Part of a small language model's weights: width 768, 8593 steps.
Each number is 128 + 32 x the weight over its row's rms, rounded and kept within 0 to 255. Layers, rows and columns count from 0. Numbers have three digits each. The size before them is the row's rms in percent of the matrix's.

# layer 5 attention query, 1152x768, rms 0.0303, rows 432-511, columns 0-31
094:075189098157070109137096062106132140117170158122076173148160128150121119083134136055143116173086
104:178116127164165091087153065113131127078086106136057143137123150153112152131130146084141079074121
098:201111073125135132161111120120082078156137127174187118122172102110130106140124133121157141126100
097:130155169109167149109128148168165160095138164129152192078091176098072114185155114126089180110191
095:081175118106149090155129164116094192135119125164135143086106109148144068149132112187161089152148
097:147126085099093137065133101190150156097081168165095145144154145164074120182107122090137093072194
095:069159107126124094182112137100155166171125131109176160111121085124087135148129147092137066088183
104:113059138083148151134161155109183128124118131115045141106141127128114122131054167115121105104107
095:112130138061093159098124178094167166123096147114145137154125119136125109198125105132150142094041
101:139069175161126111145136123166176170129140056173117084115096161086100134076124153113126053135130
102:159126115068116130089044096101133150110162156152081115155103152159090206148113178157139169112119
091:155157160099098113139182183150073092139168106100098109183115125105079135125176164123128124121083
094:138174059131104062116083134152089145116160141125135146087159064154146103149109112166094093097113
093:149122134122148213102139135129127184094100143089114153074132183102141113157106094188088063122138
100:104130132151142150175134140125097133160070145097151138175072114124153086094127074123105117131190
097:108130212134142144131110064042148196115150183099098105092169151046108156097132100168125149135140
108:109193130148131133099120112126108090198103110156221096066112119184132093068134130150139195130155
119:112121155182139112105116100125152146152146157184189106146184129130130171118164117093155161109137
120:075141150171096125153106138115109148170124142199185152110141097123133092090112126151109191104165
148:152078143157148164116066145059145172089119141152091086130172116067136144157145087087161135105130
110:151095131099108141081116092121138108099117071133098118180102120140130180175120068071154125168122
137:083160107146085090086149099162099071170140110108180189105098103177107117123086097154127134147106
095:079104133140140178129101124132111165166139110137204154112132097162087132134084152141126159086108
125:144117147122209144188116190098152170109141189140111075117150160097144124052150184178088124078162
084:144116149113133133108101067193143085139076069092146142120066112135162167140134097094153093207095
122:108090111113067114086130083178089081130118081137144176137136118158087109148120076069147122136075
098:112102147121185139110118150141150126135130120141128073156112156157128111049147170127089154159127
109:142156103136106101104126076146047133140078090129125187143133086131134121145114058070190138162126
098:123122084091129090114149120158103123130117113107117059187087127164108150100103133068134121109132
141:099172141140094123078111082193049115138094068127166189075080075137126162188097094100125079194079
099:085118153086149160210122149093110140085127127090147109159091140106111104081180098125117126140119
108:136075166124164149132113122143184120144077139113066115104148110074149097140132093097171171129182
097:155103140151080101106177128093078088101125133158108129114131077100125100126174103123151083068080
096:125146145137130109132137047094104136119129113106097091122160146107116182144190107101118117085143
094:014112149144179070112114138149133180125099142064124118109129143087104155086106133096127158068115
098:069143118108140179154158112158086127121124121110144103131081174135084149117082109159119098096093
099:186144112157118098131175168145103070082149139130067103127085152144165144095140126139111173149095
096:121157162078123170109080122113089064102181078128151132084125174151090129178115151165067118194093
097:172139169105155142117151154076047105122109088135197140129064068096071121165099152160091099163088
094:106203095085148122099133141150134150098133228146113155103125157123131145124090106088114112137112
099:071134043133137102166160146171125137120086161092142140141174105067152160093133126116093105113120
092:148100129158126160104143157124095085123131128130109152112121101069113105158136102148172146099075
106:155189157105154182101145147139099092093142121122097136097125102122220138167160145194146078185101
101:079070097123152143113151185137171161114090078054152112117160102091118149137140156167134134121154
099:105097120168123125146135085078107103126152143132063108157083095104104078147126071134115115084147
102:116093135169146100108105122123073142126130202103101085121097089055146120137137134118130156133152
105:152026157108149120115146179156110137085135096143109113149073116096206072144107121092115191147143
093:133103144125129125123181130067115118117109117214102093118118130135108104221148122165102109133053
089:201108089127100177169128108111096111082113087172148105141071123134147154196137175164132113194102
108:174087134137128111140085080137094127150158130123124147102145160106168114185098092095142134086168
095:162116145159117160092080078085120054103170076176158163142048169190082094146142096109139095148072
100:142119122085122142135163147116145124146105142133134136140096110093165151143156127115133105146128
099:101128178142146095116144152155145183122137121087133091164170177100130199150110165137073123184116
094:137154105105165138057145102105111119145132136114135151104125126136153081136146072127159072159122
092:097082144177157201167099147178151160147137148142163149113171103121115113107124144122039171063154
095:106175109116182093082099167158145134151127128097179094103143114156195135066105168155079145130143
106:148151170120149143125119164119150118117048134086146177135122099127150138115113152160124116126160
103:117094119088102154178100143122139129127123172071075160144118139066149174136131124080095128112135
097:110120112108160178107140131121120078160116085138131134150134140145170167126116154094121086170070
093:111088198075155106068121150136105088145120115131134117096128106105159099073095123091093166116193
096:066140157120154085120100135142184086195112166120169143158152161212201152071141127120121170148131
098:110065155114171162193082160178142150107147095133152104147136076091124117122101124103136104107148
094:165133033109105130167129168203092219139118161177110085179184160143120164105116099115178127148171
099:109129119106156085086107142117136166125101119130142190073191166130122122122145100124152084141128
095:186126157066148107105135190138129139106112092093106074185105159148154088106126088129128209108189
095:128174099154126131136113156141170111137148148151210194100122124094176129189131085099157080128112
093:101132061162100146150142128158091080091133158145130098108153115124090120150113116113103099128119
092:132143130146120051095096102087145159199115139153132187093119142136168177140143095120123156145118
091:156186113087098111194144127139126151116147149122079144163152181090074120173198105142166128150184
095:091108165132122147115138132093123137080186145130120117135127140142151130106163107128134104100136
096:109086140156124170171047056138044111123186093153132124092059156150122127107168101174105173157111
097:158131086149106101147085109145096142130116146136126103080138150062123134109150099155092084119180
095:104200115137121154173063126076054135150135150168131111116072138162137204121132145164134126153083
093:166086166131102114120181120118119089113163125154083122127116137085164104088164065113093153122145
093:082170132137095126047096188100141095174127088130110115116131106104236167135186128147051111130052
095:157103124137147124160151039103178125114146080089104048156130149142110133132122144145125073097108
094:119135099148145136112149131110255105205095123127129147185127140156179124142127131148103170102156
099:150106201085118137162115148125095176118152066074065103123125106123099138168113177115101159112117
094:146183107111123115150142106074166168176056088123091134113189150148133142119130136175123091104102
099:139112084125101109161103125159202172075106164132111094096153116177119098171137103164106139163134
# layer 5 attention key, 1152x768, rms 0.0305, rows 432-511, columns 0-31
101:082146137138086110081091144129144136222106109145142131132151138095139125154138159064130155168106
106:103138164158120106159125085119123094161169106138101141147130086101141177149117122125154121130113
091:160110143160112155146159106102116156078133120103145150074075123149115081141082109182105139133143
104:089143167182154179101133112096111170149132074114140143094126136121096167135161169124140139114135
094:128161114184130132108092129130088144170092146110125160156118145128105073098129165163134149204123
103:119140139118065231115093104148130124165178146142134100111135170059101155189159063135177085126098
104:140083133152160100113143119114100139135128109130119161105201128114093108093154145178147124151115
094:161155112107129161117172135092160145104111206111156076164121141081138168095137143177124124076134
097:147155136083123131072159102086108136127175102097141137113124078171088108147148101188132207085142
100:183128153104098072147123108134093172125102147127135155123147150121150057149129038114131089146171
101:087091127139100119131129134199131103127101121094095159114107127085134122133112025148171114128120
090:119089110161124056116077167114131174058128095140182165120118140104167167117177167081048071132148
094:072091105116101093117181117100148104118193088119102102149095160065126094123142226169168133182139
099:100129128158158116120163044154141136132145057160115160156205153126124147099210122138167132115083
096:120172161128135137154138076057120159138103166138189126147068176154089079178151111165150131130170
097:113183129114129148129120139146149141152117141141062114140203142117134075142131113163127090110114
091:078058084102158111062134158093125144122179107159180127134080073101165131140141065114125127126127
101:085144115145118139068127167133106149166079073154144129118144099127121099151092091114150081142115
120:105149126124142083094171134174055117157117099094092109167123131123107120127113112111123105171097
104:187164145132131146120151120150175075124106160156137124101157124111156099087135233159124159089142
088:130128117134097161159171059110146169170160111080091161187092139148134171155137113116173091118142
133:111111139144152115161131108172091129140114162063130106174127156139126148134132091106130121141120
082:081128104114160093113134193170156123124112160100165121140148174105094109113144149156071166117118
132:115124134109112148103129121104171149114161110211150139055106112146126089109138158151123157137146
091:156120126176109139126154086121113171160096111061105134186110101138150113112114043129121128107101
109:106129137151154100146148143166117112156092176092142147154154137128111146154122116109156090134076
084:161128138108079143139079074160087117123151058186127138155107116155164150114106138108106178148155
131:117130114130085100105131131160123076102081140115135116175160132150156170169114125106115125114118
130:118121093106107126113178089140113088146099153117128200140163091119141120162067143100163140147116
098:110121135166154110096176130119121131171052157086180157162165126156123133153146079101164057120123
098:101186130132118153073119056068129135061145162123134147128148122115133112132180132115122168165128
102:175046142091141090130134159133094132112123109116161124066142132208190158138124140170087125098124
097:106081142148182117179108137102115142156103145166098100152145146112095142197174131183147083117100
099:107157165141128080193129131097190064153131173113109055110059171110116128138149130164148100121114
089:133173136096148107083162136166076148102113141165138094121140103171115099139129097158157134128170
106:174150126153128143108131108143152144138175104131164166114146106129108094160117149096199092186155
096:057128225108121098176125109146152082196116148123155134113166115077117140182115175118112124136119
104:165081160154176144057136133138118108115133124125135130122112132080101105141074126103123144149126
100:155116093157115082157103160088154126164105153144157135095111136127163143157127184067141083059055
100:105130101131103126200151115148080073143115105182108115156132188093164151077171157108147174097114
099:094118136131197186017095121092107187083164101106093115128179097144149116093106166147187156092116
096:117107126134136064138155152117087176115142065125139135117112115178193132152143140126116140149159
109:135067134158125075119068195099102151136108096100122052114096106194156122018151168163122124117080
104:108172193105122088085121118140112162118112163091123129117185114102110081102148145147130183103123
100:133145126174134135153128116100229172189108097094110194131126118104120155143150109101166056206099
093:085170143064105113145178131086158096177091171175169091181145140071128104077127193132086155082085
105:122177126119084147141130126129131099153123115135167128132128084148195131121119121131119166131109
096:155116162137154115181175108119098122151093166106120163144126123133101142166107129136100042134053
092:122172141158108105111197165137135082134130084091146129110084074121130161042132115115149124106088
104:150121105106101136142185184137140051144084157068136143119143140045093171118078126137094139133138
094:143110167198121107172174178133166108132127104137153162108133140103108187128169134131108099066145
102:099078114148041121132182141140144147094129086106107137096072130123090149071184116144201147109145
098:161094145109136118124136127109089173088097095122143090086139130130112138132087068147170089119106
100:090116134178162112149073143122107137056161098156114098103090143119136101039122128122120131122140
100:095158151122089147155143108107099140152111164149150165120138128180100156209125152159081162123085
101:097130139076089070120133094156044140106086141163120125099120094135153128130151076124068182171112
101:169091129178135163063168165051154117088175123127154148131153106173132084140116105193113131075138
103:107129159114112102124150127162171050109142127181117147124165144132131118082165211127164129117127
108:086153099093077129212157067124079130107090155161148164129108123120119120146125166104059141111137
104:102141134114095116092101138117101136183103177126117120125084148114181108132093134160135154105207
099:104102145082099118098112112185093122174109107147125210138106137151130130069078123097126178186173
102:089159100092068145094140079063112158096118160114121134128132156168132128159179175163134130143154
101:116120065159120163127121172109202114167141145124141156128142170097202128150118134143096146086123
104:132191118122138116134098139177094100097121163173173095160111139120196083080112149123106161101197
095:186048129117109089159037138136110124138119140150131102110139192134160125128160117074110159166133
096:147067154152128182064153111111094128055164086177133087162137111157046172119114134154170109111121
101:121161119111134141124129034142070114153149167155115152174082151096121138105143126173162171164155
110:128129128151142132135088144191122174141117154168157167160116138150087128129111103160141073162222
100:199129126113160172105053165129201087050137145142112039137150144145096067142151169152203142140147
096:071159160125082163196156127126173141179080069159135151101123075109134154100139138094128097148091
097:148177165125120129156182156148121104163132139070130144129141112130112083161148151077129110138132
096:129113087095145098095096138089096097126151132090123097122148156122145138127127150116138132145114
110:140124105095122126125133127154116087113110150126170134116095146168175149066165161079116111125148
107:078156177136102118126164160093135147114128121178127137096113150132162125136121132170182100130110
096:133131130153129126127130094102061134133149110145147133114125153110074176111098202142113047107154
097:126191117124114142178141122118161183192160123098168143130111122077140144169151128139147071163114
093:101191119136152110067073102199084120185098124136133195137132142098124142057102104118102161171147
093:076129136125183146095107160145114122203139122132130089127184164085123138129158179168136102118146
094:136136148116163077110120144088129097133153164128126125126208120078137130164147136169118159106129
095:157118076149185153112142109170072084183122148140134099120157105140107141136155163157038177133144
# layer 5 attention value, 1152x768, rms 0.029, rows 384-509, columns 0-31
081:115094086140142130106216116131115135143175144094145104143137174066183153119145109091133132119088
081:134111052136108162138132130151149138087143148147114017102171177085190163108164116093182203147192
085:108168186151114136095096082169159138137128149108144166127184139214094136163124151134147184143102
087:142086088082081151185127103141128142184158125116145098103135128167107110177093156101154163125154
084:085176114185157098118209117138187080135092147094174096082129123104156142154071083099146154096112
083:145117173078151152147118155096117097202137105115114156135195172172133111072135140109117173082146
082:156137149109130112076076128143143106140103127163169111107143129078129144147098162159092101128169
085:144042103042133175144132071100102136140167143185079107123210080124092110140185139102108140176129
083:101134090136117138145145123166176103109124094105088075105149141102144149083135128097108132127167
086:135174108102137147145186137118169091075143156124116147097104070159120127144080122107108170058149
084:133179162140128133139124109116133102114097089152136138154149154136146148112163057147108131079110
084:126121072114115119093134125145142178196120152127190183182132135156133117115113159145173169137160
084:080108180144107129115115146122088097086129106142103099048126164133049105163098133153078134149136
080:158048163147113158114163182198157113113141112137168126138166133123171131136102077118123098118159
091:098141131107137110125071108148164118142121091166102111133156129147227157092125118083144139124160
084:088147112122145055115120069119167125095130107084095175138165123166144135179138138108133176113106
084:122152070151162093151125132083112183103150137129141157127076174149114148064150116101123138071110
087:114105140072110147162158093103149053126164067168134115113233124116122109121164108129128132087095
089:123141115147114139165136138192159039159175175180138144112091146138139122106130124160114176125108
084:086177088114140069142143113084177170148110172099192106127113164149178125172130145145110118120116
090:150102081065075120163137115070101076178111182149122144116184088098079171135131107104144152179153
082:169173118149168120094125120092113184089081155098139143123094121143186143160110156130135047178133
083:111059152116145176153141135156104109134158146127148137145115061115128067193141121137123155117112
078:096118200088146155155156146131155122113128154119145118075206078151128138157108104140128210141153
079:119165125116124123136177103165156088118151086136068115163133166091142163136188073086156071119100
085:132112134127140101127117183179162125144119159116157155149148150192118085207106181137140179104123
081:089094170062190110158121090105180110125152182058146123163153167137194127126119116075115166112113
085:115102099097117120133140172094131111138155183077146133142129113098073148167110133141135097152131
089:163137082130116109082100108085145138121120085196140135141099167135108140062146162150132051128169
079:129106170154148143120101141073083146129149073128111129151142064142092110164120070157116146150129
087:191140090120147120133137145118124114119182131085183155075161138147132108100148139119120158156122
083:121086167063175142132094156148122091159162125074085203078046174191110118077115143155099189177087
085:135052142091131152066156120116153130152137051125102080120187115085095156019122101139153117098110
081:133158173126099119167167175066123107135149132117058149146064091166065080163131118159136142137104
088:141111192149145133106128151134158144112112108165119112149146105110110189114140100103156157127178
084:140117179080092155075169118119120184110135136130081137093240101134098131203109169072090104114141
080:149192110150155166077183170085106164172161180144130135118113144146170117166126112180142124079159
080:121122125152142058157111155157096052172144108117118125079064107068105044124145130115109109144123
082:120136128127102157175074172117147110146120117133183086111121094194182107152168112133134169101122
084:167112127160104072157143145151061101152166161142141145107094099104099134178125140117162166117154
085:144107120145094156125125161124065116160082139120174091081088186081135147084139150164118131125169
083:178108054103108072089195169094132210099157145123186147186094137137102153159163155148098146130119
082:157099126146090160127173133173146089131141156182105123123150079091133130177101076146107162122154
087:147112155061083217142155062121094163130165116120098101070154156100124167119156080154126136142164
085:155132117153112136155137115154141141169123059130125129110173127073119107194121182123167122120123
087:117062134118124071146135109054114147114151105105116102096159121098132105158089109167135129114124
083:177132129140086165150071116048060120135194129156103157141092088141121082147126151167147166157148
080:103120167139146124129111069184147072103103095153111091140146086132141125142127121094150063114162
084:116145162088121105163169071101104084098135141162161154145088104131152125104133047114136066106148
081:093148131161133083093154054121188151060087093129126104146088123119157103075121069133129089132131
083:168123201088126158170138104123136128050141159168131121104182141135164124106116142128099119166118
086:132098053169149096081074119126126222084132114147123130148120166172083120095132146116153157114129
088:147153163110119160121159093079154188126117142111097170125098166187139136128133112181122151116152
084:165111102129151078104149126158150186073073079152111111108162129036171153049153198093120098154209
085:102156099120138124137073157153105120157133166054138119143043101135163103142092097157130209103151
081:109145140154100174107064171135070127109136103118147143082129109108056134181054136088164108187157
083:138109203118172121141130149086087160163129138168116129114108153186124166183168111132103100136105
083:100159152061164163115153131123128083120171128173096128116106155108114142076155129054111078129179
084:097135077103109136074120105116169101095122042116142154120160084186110128158087187104117123071144
083:070141161134102146136154105133156129095134178119169110108119141066108123131186140081097068126112
082:125150125148123175133145107122134140108130131158156098126166199139195156125200091106129079134163
085:181125187157094093162094135165128141132118144107177120139137133097105099092128147160131136136082
086:180171121067096132166157135138167109136124085187088126134056146179152137159133129133134174092126
085:168107064122127162150151103119109144167142070167075172112108136146166118077231140141192076160122
084:115114119105168120111136104149157116180148106119109125168102105124108116134147143134119120111123
088:159129146087170134100159138081146083159145114127171102071124077141143124121072128141151114083105
089:089156076144120125141154141153069185153172136098107113154132117144087154137189100138131146115094
090:144099075183137190101183137130192170160140158069123147101157128088093161134101167083117152108103
084:136133069165100137125085175214094143137139106101111134175110191163144096130163129143124174159160
094:110131116096124166167132166146108117104101107136134101086148109150082077102163130114131119141133
087:137166062133115115120097141130122097140141179188100124107051159180186147090125165180108185160120
090:103211124125144147130081107185157134131163147137124156154126120078083116193141117107134097069097
094:109162060090140166145109124185118124177120148127120066103177136088159125115119118110169075117096
098:148161130170128109174114124151089142113104115114091123093139099175158178209146095119115158039149
095:134191157120098164121133097105156159147126145123108098204068090167125166144146151119112197133177
100:144082128137148064101150160127158097151109118135143135081024111189154118096148143147092143155128
095:110154084083161098131128085118134118090136137181111161108120107112093124059162157127165091113146
092:148089109170143088137180115095173146152121100170100105121098081120119159148038171148132182100168
093:104147185145157129124166149154067159150140144093109152209145177129124081122173096140124147134104
095:141090067107133098136207139153145148087123165069174194107149144087168090080163111127147130114113
085:136164181139113158068189187139175128105138163160138114117048116105080152134103127146149182138127
089:162092102119142099142160166171128075125139086139118117062051117129152171155106121153179135129108
092:152138158136093129138152155046068172115127185181126118093110109095080179228100112145146176134145
096:165151164148190103158111193171151134132103129161135166124071106149092129092142155120063112118089
096:105138093160173111107129139160147172125171170121121090169185181080081107146113104153132116141085
097:170113154143137110049158137118096154049128070151129120127145144155094093071171135132124167171153
089:162106125132128147077130195161109151159094142135153136079109136138179116118104146134184098081160
094:135157166137103097175157142128127162149136171095105148112122124145172134117102122107132113170108
093:115100185107128110092105153121127065133131106175126111118109127156116120062129124123129146095130
095:113098154147143132024099106131166113089114074146127148111104113162110085082176134134158118100106
090:096090086143139124193108154083133123139173177162105141160161131110198078123142125149140089122061
087:122108087135091159128157079098104145101103098096156101109200151104177121108159108145051142125095
089:146099146180160135151144125112156142166079110060149090079040129110138208061114151125151083091134
092:107130197150089112103148100148099126121129142156069176146141173096024140142146081139064129099119
100:155189060133134127185126105126093119116130144153117107105180137099197073142139144107122124134110
091:109096128127099124147121064098151101141107083172156130126124060107128142120101080103159133177131
093:093100094069125084122149117156183068128136096108134117124079123086174131069125101107104081144144
088:150111156115109119143105145089082097140124171135078137157231111117109155048122130130153085178108
093:179120115091105103043135106166140033049121079163122118053087129194149130089111171129157083097114
091:145093154148086143068143147183116114115132137147090107123092115093040183141159187144104133091092
088:137056107103110087146070089138100084139142145124080113115186102087130129077200121071188056123130
089:104122169160130113125168136097108104203108107112093119165144166113179097099158132121077181119086
096:103172075134117084144164192082125138143127193144157157165121158106136096137141103136126092197053
088:130093188163141129125198148141151140180116035077145123138108137100150151086108121106068084148089
092:151105150122112115134111166127057137101111094129066133119081143123195187129120094082162165101127
095:132197140109128149122100177062152129129149075200109129186088132134123136233105123123146120098168
092:180107124138122120179116092159129217129106133100145111070180144090131146133181134140130094107139
096:137209130125137103127126075110112175105170166066086149110167134118116121127169206090180115113145
090:144147149124099145160160129136133168143150192100100100116167134066124140150135141131129105126109
093:095081089117181101183071082167128145117079173144152082081156129098167099099203131079112108106177
086:113116139121091125143086075140126111150090131138138131114072087176188103120113123128155108185117
093:143089127158088161169173111139138086129144118139171138167092116142120116178120138114074140110087
090:139139106161131115148138137105167147161128071124100098116095085134103123148121119117067177119112
090:114090095124132126145076123170135046117137123124196116149117116131194105145146101113043106154133
089:093144125135134153165159128185123077168136122065119136105105130158146140167128162082136114085159
093:137143077138097138119151103079135098057167176155129131146126118178064080156150112126111149073109
094:158156129121183127089163136113120146136134099154157123081100153200087113125175167176142135137139
093:135093142141141134143141136138112084145137150138118100035099153129115171082143101125120134130130
088:162126147123131152158056084128157102134120114140097138117173164160137107102091135166118085117161
089:127183126127121182173145160089085120174147113095099103149126128118109192229106038153156102168157
094:092110129148143142109160137090138131156115114131129087086138137070153098125144083121135106093099
095:163103186120111129111113103082150154090110141105133127113111131126165093179154146091132153146113
089:182124089089116166107118175096119132090148162101175136115166119086187137061085150115141094155119
091:110122083101133156147154148119132208154105168109142132157096165160081157115106157119158114149096
092:149173154158107133079142167122122143121115113189162128138137113132092168198154109113163117122106
090:122121151151122183083163143140109142121116076170180127185136148167096036185183113149115148142139
# layer 5 attention output (transposed), 1152x768, rms 0.0278, rows 384-508, columns 0-31
092:145119165131114150155080119089144079164130152175135072123165150035119146126158062073097181117077
088:188175137121119137103120114143082092112147146151150163096142088139090105078061220150130084115080
095:121115081120097063191045123155105200166123125100166096121138136039165166060145155194162102106129
089:110126142172118117120100117116112076076088127090143104098141129052127111118164068122154159101104
093:144076135089142146148109135144081173106147167134136168057130166067127103161189163131119116130172
091:109147111120126168156190103111135182080151126136088141154147148058155119144135126110087134187054
092:075110093149121118140141089120075104116149131136104200186125178141132110111110133116083120182132
099:088127128161116154157123136122083088157148089109132103154066124151165130188058129129140098122130
094:109156120131138128135163145095155136156127161168136160108071118155132164113060150155083132130078
094:100159123201113169125091139170122147134070169160132073106092190149165186135154125217108144165149
109:111138148154133073166134132109150158157121183156116140188204094086107093122125131096131178118097
093:116102102130113094140086145149082106148099137087123126172146061142131066146170128089107072114128
095:111107066105101140173164096087141142166127075165121123070085106100099117110146201137102114075122
091:138140065109138074087157095073157170101104138122145148198148125132106190146126136125156143095092
102:163143102123144095145143143140198174098135139107078111099126095147081101135121092111203089078092
097:071079146117165193163170139101133133167106097118144162065111128106170189114075170144098070137154
091:152126180141102104133133084158140073162113115168119103108134182077099047116124143122143175137095
094:147122159185122135122094151111153102173182155085133138124054170097171247123145134175142115125131
091:149150113130129123117160119141152179091076120106107096139184149060094104138175104078184137132123
092:216133120130198120144125189184133100088095148133106117114135141179132118136120139126168128088142
093:142139150140104156118154173167164098119168067133160102145087118110225093157078143157109074140150
100:125139205129178110173100198111165048116185111107110108157125110123102094112142088102115094074102
091:112165127146089091116126153141191153163107100121162121079091174129126164057120114097129139081118
089:160153104121151162117129152100138145212179087141121129145092095154129184136127121099119127098122
092:163131171133138115104119161084140173097175128167161118089132135132110074151118102105150160134042
096:117077123086163155122126091073080150091076093112090121079129137077154188156173166132121077121156
087:118166104099182131123152151111149151137127059127110116073102139144163141173078167100097098122120
094:158061082120093137078154065156074136103131096144139114133132193145126139169166195164149130162201
093:020132128075134067103176122150100129143155117128106155190154175094107053135103135144143177111164
093:130160099137164137105163158156153106133123147125146129123075151171098149150117167143158121121116
101:037119112135132148118124119146084119075132102161058091159146184056147130144112112147162060144117
097:122177079172121106163157164148115132134080130179138061157153097098110108143115146121112129145146
096:131175102162132118127096200154128101152155131100109112160110143131128190186166076092139128085134
095:057088111170079159099153123130117142102142119101106121151123132146152175150146125133110087109164
098:181087066171137173112094129130149116093125110132115160114169117193123137174091121149183166105118
093:096105079105144150136089143139075120139108117138116145132129131092176183142073150145171103143049
092:169149130097149118166112090103130095143128150185088109192163091159126142132136098091133182144124
090:154132146117121156149135119152203135125156125171139091122131201176130105113128123162196127161105
095:095130128103146110091153160158170183137133146132135179148121121131115155136083080141161076062080
095:153133076112183194095152101114106144094092041121093146145123143118168073098127150188108108194187
096:116153147121144105102128085105098163172137123112137098221193118148105001087099121126110099149108
089:096056157152134123142123160125118123146119125128123141132110124101139092113101148138143085101128
088:192118098137135143096119140125131096206150124082097142101113148162121102146133151142130097072133
094:121130141119144080069088164125146139113169120152136064166170100157134196141117127094162151112143
095:177079089143129157105159144161108073118112082114142145100087135201209121086104135163150068097128
100:084140160124153167110121102165125048123121163197160149067122120109124185165166107097103115128126
090:128085159094183155087183143142103112093135098138073146099127170174161166163124185126174083111155
090:154138080120134143100093123069149185154113160119113114101122114142098093150084127150148165130097
093:067184113116094081175143163099163171132120146110144105084138124126117118049113117164131139132161
093:120160165076092116129058131148131138132144124143188136116108093168131141139155137079121115122115
095:131112178140132125079117153129111109156110211074119105184112157109125176127120125140130142052071
095:159160138116121096126119147165130061103092132147160095090131078116115155187137165114086114114156
096:073152123146166071136085156112189125122147140158152092151161035105083088119126154054138144109096
095:145158184120095076114078155104179073176186160125146165139089073180148111166126110112059179052093
097:185175077088143111113214078116093182052144062127109141050139108098133172143133180094113081180122
099:166121156139143154120106122132090133102126112130119158123119111170193068156122133217104120148163
101:099143108163075138115099142160113111127128148162093102130156113039086117122163124143124127138112
092:145168111104119116119140103115180124110111130096063100134124102185137174159093106133184133081094
093:091089147103138155169121080083126178151150136120099173107205134106166132169193076112113158133143
094:097126128145143152152121097129128150140138083121132046141143122107110135104106097064190153131130
096:125124191140134108139114111120105114175174159174120178190146075084117122125082141086115153098103
089:161070094147132177097179102075128103151115151141142130087155190106156104149150106120146078108152
096:100105129159121092132079122091152178105112171074141158164175106123073070102165135094126142097134
093:124144164150160051159121152114126132079163119142159127133144056114097095135055076105083121087050
095:129140126146085101144147120136150085114140121165118141095117123115143166166135116140136137162107
101:104128144172055110108083116163080104124069109135121176126147165169101117176153079100070146141095
094:116093160110152114119147102151122139149078101116131108121163167116114119127044167126071161120094
103:125137123099145151124118125150143131168134103104158081111078117115113112115090132192139123147131
096:158093126155108139110135142125111139101183065181129124104149094083084142117132170075165163105138
095:143154115112148153117165091147106120115162151185164136072168139199108164139114197097153144116147
096:103109096125174124125048142149102175175140103118144137154113169130070069133136135089116151132131
096:135085149120119115095140125048100113091143165093093140129169141137114111149099144093123107129126
097:136086074166170136133104206119191074125196100122169145128114072164134076140076134172092184161075
103:110134109127168116083133079120112135125104095148135153143237123137122137059119097114119123150150
098:136125128145090071099143117091140109069101184103103147116163175149134062113075106105124119132141
100:092135169147064144160120116128128104147071135165142150122129111134120170157132131122172098112104
102:123114156156113105143128169104084132100150085105122121169149128163181156147119101139154124130131
093:122127145122064146136086081106121134103103167184136152101157159143091128181177107148175132167120
095:128065173160083145136160137153145168155160145171110126063081152115133111085067150150142144105127
101:093132181145169149132113151108143077126119097130090128226116130106167169184144092115150104117126
091:129078113156122126159107099146146117126141121093115125134107205159108153102133077064046109160162
097:127157084126140136102103101144125107115089116114116108166088177193123211132179108067120159138133
100:097144121146187117146085064150123081122099135069143152172164115161133128152117098057097157198153
101:113155128159084149163127076144160131120120180100040089119105227118146147115102059153089148090185
102:181038197174141188142149189081076098118161077097140135109107125105149170083169144148092212149144
101:073102141100140143155141130141090134125167154150141091095136154135121142098116159142114106107111
101:163158125144134132117060106135130132086134100152134123158106149149157135190191071104066124103156
095:124158090169095190118063083116143147102134073138161072186126082105088148123171138164170105142142
099:156104106125124056231183092109131087139159153054096156181104100065124076155110098148131094111123
099:077135080133128088132144097097123142120130134147172121102160196152093087109123143126080130157111
100:103093111069108112078148127111133094147128138143166129091141080168088136126091185147122204184097
094:097142157161121100095145150114140127185082135145111101140101138149177120132123074127134150186160
098:150181095169147126104088098120160091110138173150159140145131172238124133094170061147121129142112
095:110126143107138151134122106122134129121104128103102112152097202087181139085097149113108093185187
102:073127122113148173089153174148115112138164039157172197150155099158126121196149143130138182121108
101:153165146131115129114087103121089118103147139099116144089138078182159066166180155148122097185111
097:156160196112100110094142111116121105094122093111139126115096131124092097068142156165183121082114
100:118121139121170121162079144135180173128192206151129148120131203142125110120145181221109150123147
094:167122118138119082202099141077145129125125121157122109129111092133089165131160154034138104108063
096:157105158137136116139129149158115112136132081136118126128169199157102085093130101125139120079117
093:132180110172103137133129158153137145121154145195191137133111147097130079098102174116095133115096
094:082122126108112104113151110112147171095045166184126155073172131148129108166066155079127133147107
103:106107226121160157080141139138142069146108151139167112085073102058141155124095148164201171134139
096:126191128134142179120100155109111067111154140170170125140134097183161147142092122205163107156142
097:136164113073082108110138082117177121097134129153120138099165126094016082135079175077144107118142
103:140122099123160179117121111096155166103077155108166142126169122115129113138169107122109176174100
094:135116150142171183148164140143136115113136086129118113164158141089121113098127158144109159064121
094:122089122155081136176156207121113148158104133119155131121111027151100161137109126150124175142150
097:174121141118127106107137129094102081115111131117072156154141106162160069140143086165029143108104
100:148136101170098124106167160102144130129152104104145151150114149172118145139140201166157145120107
097:138166154140099121143124116097145168051146090151149148098126084107117113117157160102162114153130
098:118124140119106133134068131144139069134103181163053134087143146100131105077156141171140105161162
093:132158137133127172154162118149127108130112130115144166084084095090098128160144101088153071130153
094:116142155142108082074138136125155096089097085165110133123137148069135152129127135158207118185117
097:119132191110103093063175066088144210081134086170154122097145136174140113143151059113198156065143
105:073094158107106141199107114162109101169058156111129144156126123118140137168119174120128114143116
103:143108126136139169177121164125137117120116171118007205130210092185145125168132116097161132125120
097:142115117158125186076092079153184165128105202165172126162077203152081123104090179137097112099172
093:100120082182122082106135167104143119124102113124167144095091104139136104090172101124131132129117
094:190148141088141141156071105105194121138170146172142128110104132137134102083163118101097169138152
101:160125114132066148167102095150142103175057167179103151155105190101051147138125174123136177169167
099:129153118175164142141104159139130107162168139158127121183090110127094136186172126126103120146098
094:140103132090218110135155159176128126172127110121115134128070156096130168093119166161115148106110
093:139114141098153124131160150127081101153070112113127093165132148131145139112109135116092150070136
096:151113189074136145121124096141216181177115133040123141139095191088157170130140099096083161118162